Weights of a small transformer language model.
Size: width 256, 2 heads of 128, MLP 1344 GeGLU, vocabulary 8192, 12.5M parameters.
Architecture: RMSNorm before each block, rotary positions, no biases in attention or MLP, tied embeddings.
Each number is 128 + 32 x the weight over its row's rms, rounded and kept within 0 to 255. Layers, rows and columns count from 0. The size above them is the row's rms in percent of the matrix's.

# layer 4 MLP gate, 1344x256, rms 0.0736, rows 465-467, columns 0-255
size [ 93 102  97]
[[107  91 105 144  87 152 120 148 118 150 116  93 100 125 129 161  98 103 118  84 126 139  93 151 134 138 126 162 137 179  99 145 126  76  96 115 127 129 144 112 135 108  88 119  86 130  28 126 173 152 170 133 144 143  65 178 167 131 109 177 149 178 136 160 138 122 120  73 101 147 109  77 130 129  95 141 157 125 147  71  87 143 119  84 127  96  84  82 161 208 163  97  50 143 144 157 124 138 146 147 158 150 131 118 114 140 145 132  54 116  74 119 126 138 126  96 157 109 180 130 136 115 142 136 161  89 166 174 115 132 115 112 158 107 108  93 113 160 133 146 134 178 121 120  60 116 124 126 120 141 123 173  83 151  86 100 184 118 172 172 170 167  96 149 107 141 146 105 153 126 143 147  98 172 167 110 187 133  67  84 154 107 156 115  70 117 148 105 139  99 125 104 130 134 159 151 133 138 124 127 119 133 212 219  68  76 186 122 140 107 143 125  86 150 181 119 141  47 179 162 137 116 115 184 113 111 215 123 144  99 170  68 132 112 115  98 141 165 138 132 181 113 118 118 104 137  41 112 183 183 154 161 119 146  95 151]
 [145 149 171 131  99  59 164 137  86 103  86 123 106 141  85  85 164 175 113  91 131 153 135 108 106 139 130 130 172 100 103 113 111 119 116 109 147 181 100 170 147 134  98  93 145 146 206 156 161  79 143 189 145 126 121 110 142 142  98 106  97  94 155 141 181 179 130 140 125 153  39 161  70  91  86 168  74 169 157 123  86  85 148 145 170  67  61 157  72 107 136  91 171 123 136  52 154 142 143  78 122 104 107 113 107 165 104 142 147 113 109 129 126 147 101 111 173 159 116 127  87 134 111 120 156 165 155 148 111 158 110 141 136 118 118 115 112 101 132 126 139 117 161 133 119 129  95 131 150  66 133 144 152 193 155 133 119 105 160 110 110 137 161  75  94 163 149 137 152 127 114  82 116 150 120 173 176 173 119  91 188 111 107 150 179 115  99 100 109 132  93 150 165  64 122  80 110  89  95 125 118 183 127 129 134 130  81  67 117 125 117 157  77 144 112 133 149 149 103 205 112  97  78  93  62  83 149  37  74 114 162 152 103  79 141 123 112 128  75 102  74 117 108  80 143 143 100 113  58 120 156 186 121 138  83 122]
 [178 103 156 118  61  99 157  91  78  89 102 135 103 162  78 105 120 141  65 129 166 114 182 118 120 121 137 116 150  40 125 163 132  68 103 103 127 166  83  80 114  86 168 127 122 187 106 129  85 104 142 110 185 138 150  90 145 104 148 131 100 132  95 163  88 174 103 125 142 115  90  98 154  75 166 164 137 154 121 151 135  44  64 192 189 107 108 126 161 102 105 175 106 124 118 132 104  88 109 116 153 170 147 118 126 167  95 140 111 130 115  86 132  88  76 125 145 155 129 166 132 123 112 135 135 163 205 170 141 131 122 131 114 137  96 140 189  66 153  89 141  99 103 142 149  83 140 100 105 134 124  61 132  86 112  56 119 179  91 140 100 117  80 128 160 127 103 175  77 145 146 117 137 202 114 131 158 109 121 125 131  83 154 135  83 189  91  53 153  91 123 100 101 185 120 103 142 116 115  72 131 145 178 124 138  82 107 145 177 189 101 162 150 108 107 143 115 102 134 144 111  89  94 118 115 114 133 133  73 104 157 120  94 153 123 176 139 171  73 151 177 186 105 116 145  69 146 130 134 116  79 154 129 130 124 139]]
# layer 4 MLP up, 1344x256, rms 0.0762, rows 465-467, columns 0-255
size [ 83  99 106]
[[104 133  89 120 120  79 112 131  38  87 188 117 189 135 141 144 135 146 143 133  97  93 113 105 147 113  79 178 100  83  97 138 171 177 152 114 154 147 159 129 182  64 148 116 111 146  87 102 100 125  76 162 102 112 102 129 120 153  88  85 150 118 127 134  79 162 135 121 137 160 156  88  57  58 191 167 181 122  88 116 136 162 136 133 149 148  85 132  90  94 142 105 112 137 107  82 181 104 107 144 164  73 134  71 152  39 141 180 147  88 159 152  89  66 159 137  74 136 129 143 147 112 111 105 169  91 104 125 153 144 177 126 112 175 103 108 125 117 135 164 153  73 100 161 120 145 105 133 110  85 125 157 128  88  80 137  60 125 139 125 126  90 112 154 104  83 166 194  67 178 171 124 148 108  95 144 119 147 126 143 153  77 132 116 117  68 135 101 144 145 147 157 102 149 103 101 169 101 101 196 139  66 110 141  86 154 156 155 108 165 143 108  92 166 153 145 150 154 100 148  90 133 114 112 147 199 118 120 167 116 151 137 114  90 150 165 120 124 138 101 168 134 111 180 139 113 113 144  90 129  74 142  63 129 205 136]
 [101 128 189 141  82 163 152 126 114 100 131 130 103 105 138  95 113 100 166 112 102 147 135 149 159 137  80  53 110 170 125 127 121 130 100 147 128 127 167 160 149 102  66 127  97 149 107 111 169 142 113 113  98  98 214 134  91 121 122 179  40  83 106 103 147 118  76 135 125 172 126 129  94  98 132 124  67 151 149  94 107 156 119 150 117  90 161 120 128 146 114 193  87  83 165 153 184 105 114 161 160 113  35 120 119 121  83 137 137 145 135 196 156 125 108 108 137 168  97 117 135 126  49 134 136 129 125 210 129 123 133 109 173 149 109 106 173 102 129  67  84 119  83 110 174 145 219 100  95 176 134 154 151 133 146 175  98 144 135 109 151 151  95 183 171 143  96 121 150 119 154 160  94  49 125  79 137 120 118 162 129 136 146 106 171 154 125 114 178 165 138 151 116  83  81 217 171  87 175 137 133 117 120 147 143 104 202 124  98 100 148 128 101  91 164 142 104 103 146  82 165 147 135 105 105 112  83 121 107 138 149 171  90 118 122  88 134  95 103 133 157 130 178 187 182 133 122 103 143 121 172  60 126 104 102 123]
 [ 79 136 115  90 157  48 106 180 125 138 100 198 132  91 125 155  69 120 189 102  93 163  66 134 147 117 183 159  90 127 153 120 145 115  87 148 191 100 116 173 118 161 124 144 172 113  89 103 140  81 173 144 101 160 115  86 128 132 116 112 110  85 186  94 161  69  96  99 156 196 157 174 163 115 163 101 157 169 158 134 110 145 130 161 107 161 101 172  76 130 181 134 144 126 135 120  77  79 132  98 119 112 123 146 143 127 128  70 116 143 175 124 160 104 145  74 103 168 170 120 130 115 145 139 113 143  96  35 146 119 178 112 117 181 164 105  88 197 134 153 109 132 158 162 107 197 116 143 101  82 112 206  89 146 161 157 130 170 102 123 142 125 131 118 198 135  68  81 177 146 103 127 173 134  90  90 119 119 176 114 172  93  92 135 136 113 177 146 114 100  72 156  75 107 125 108 103 176 106 128 143  98 144 150 103 140 145 106 178 129 110 112 105 146 132  73 117 170  58 135 104 136 125 103 142 138 118 138 166 109  96 190  98 151  92 161  86 151 132  91 126 136 129  77 143 128 170 120  99 116 102 118 107  89  99 143]]
# layer 4 MLP down (transposed), 1344x256, rms 0.0662, rows 465-466, columns 0-255
size [ 93  88]
[[144 152  81 138 126 193 142  80 157 139 108 109  83  70 111 151  99 134 144 144  92 131  88 130 122 157 148 129 130 132  90 138  60 103 128 134 125 102 107  85 118 159 104 135 142 100 175 147  95 199 107 117 174 160 145 118 164 119 142 173 109 129  74 120 131 126 161 122 121  61 130 149 148 176 118 125  88  96 137 147 109 120 153  54  97 130 138 122 161 133 141 142 130 123 152  99 101 117 164 105 130 163  93 112 108 245  88 106 108 137 129  49 138 177  75 145 163  74  77 106 188 106 135 145 102 143 166 196 122  74  96 134 111 107 160 131 158 124 154 122 121 150 188 115 157 111 147 136 122 115 150 122 116 149 193  73 183 125 117 120 171 200 117  17 118 178  61  78 137 135  79 182 101 123 127 163  62 119 112 146  88 142 153 122  85 155 154 183  87 100 154 110 137  83 147 141 140 127 111  63  50 127 125  95 190 125 120 107 181 127  83 118 112 133 166 170 122 201 110 137 147 107 150 114 146 116 109 148  77 128 109 130 137 174 140 120 149 151  92 135 116 130 129 141 112 121 152 126 156  49 142 116 144 132 117 110]
 [135 128 144 161 116  94  69 102 141  87 114 160 138 150 124 110  99 100  91 125 134 138 100 130 104 114 170 163 140 113 119 128 106  94 166  98 146 194 103 114 149 169 150  89  87  88 183 153 163  96 171 145 154 125  73 134 113 125 146 107 194 171 146 145 130 144 131 143 118  97 102 150 136  96 146 138 122 148 102 179 195 108  88 105 144 173 122 208 114  58 170  61 142 165  87  68  85 170 111 146 102 157 221 136 135 205 133 147  87 117 113  92 148 156 163 116 124  77  74 191 117 132 177 131  79 106  98 169 121 146 143 128  58 181 109 129 119 164 154 162 123  54 138 188  89 144 107 154 131 121 122 110 104  68 186 111 156 104 140 117 156  80 113 119  89  92 111 116  90 155 104 109 174 116  78 147 145 138 106 102 144 168 150 128 150 135 110 141 124  45 135 129  97 147 109  64 131 147 151  93 100 121 146 117 129 172  99  95 132 121  79 124 130 144 149 121 125 128  38 154 107 117 143  97 146 184 150 149  70 148 160  98 121  95 125 120 142 169 122 129 106 126  36  92  92 113 158 109 116 175  75 158 109 106 136 130]]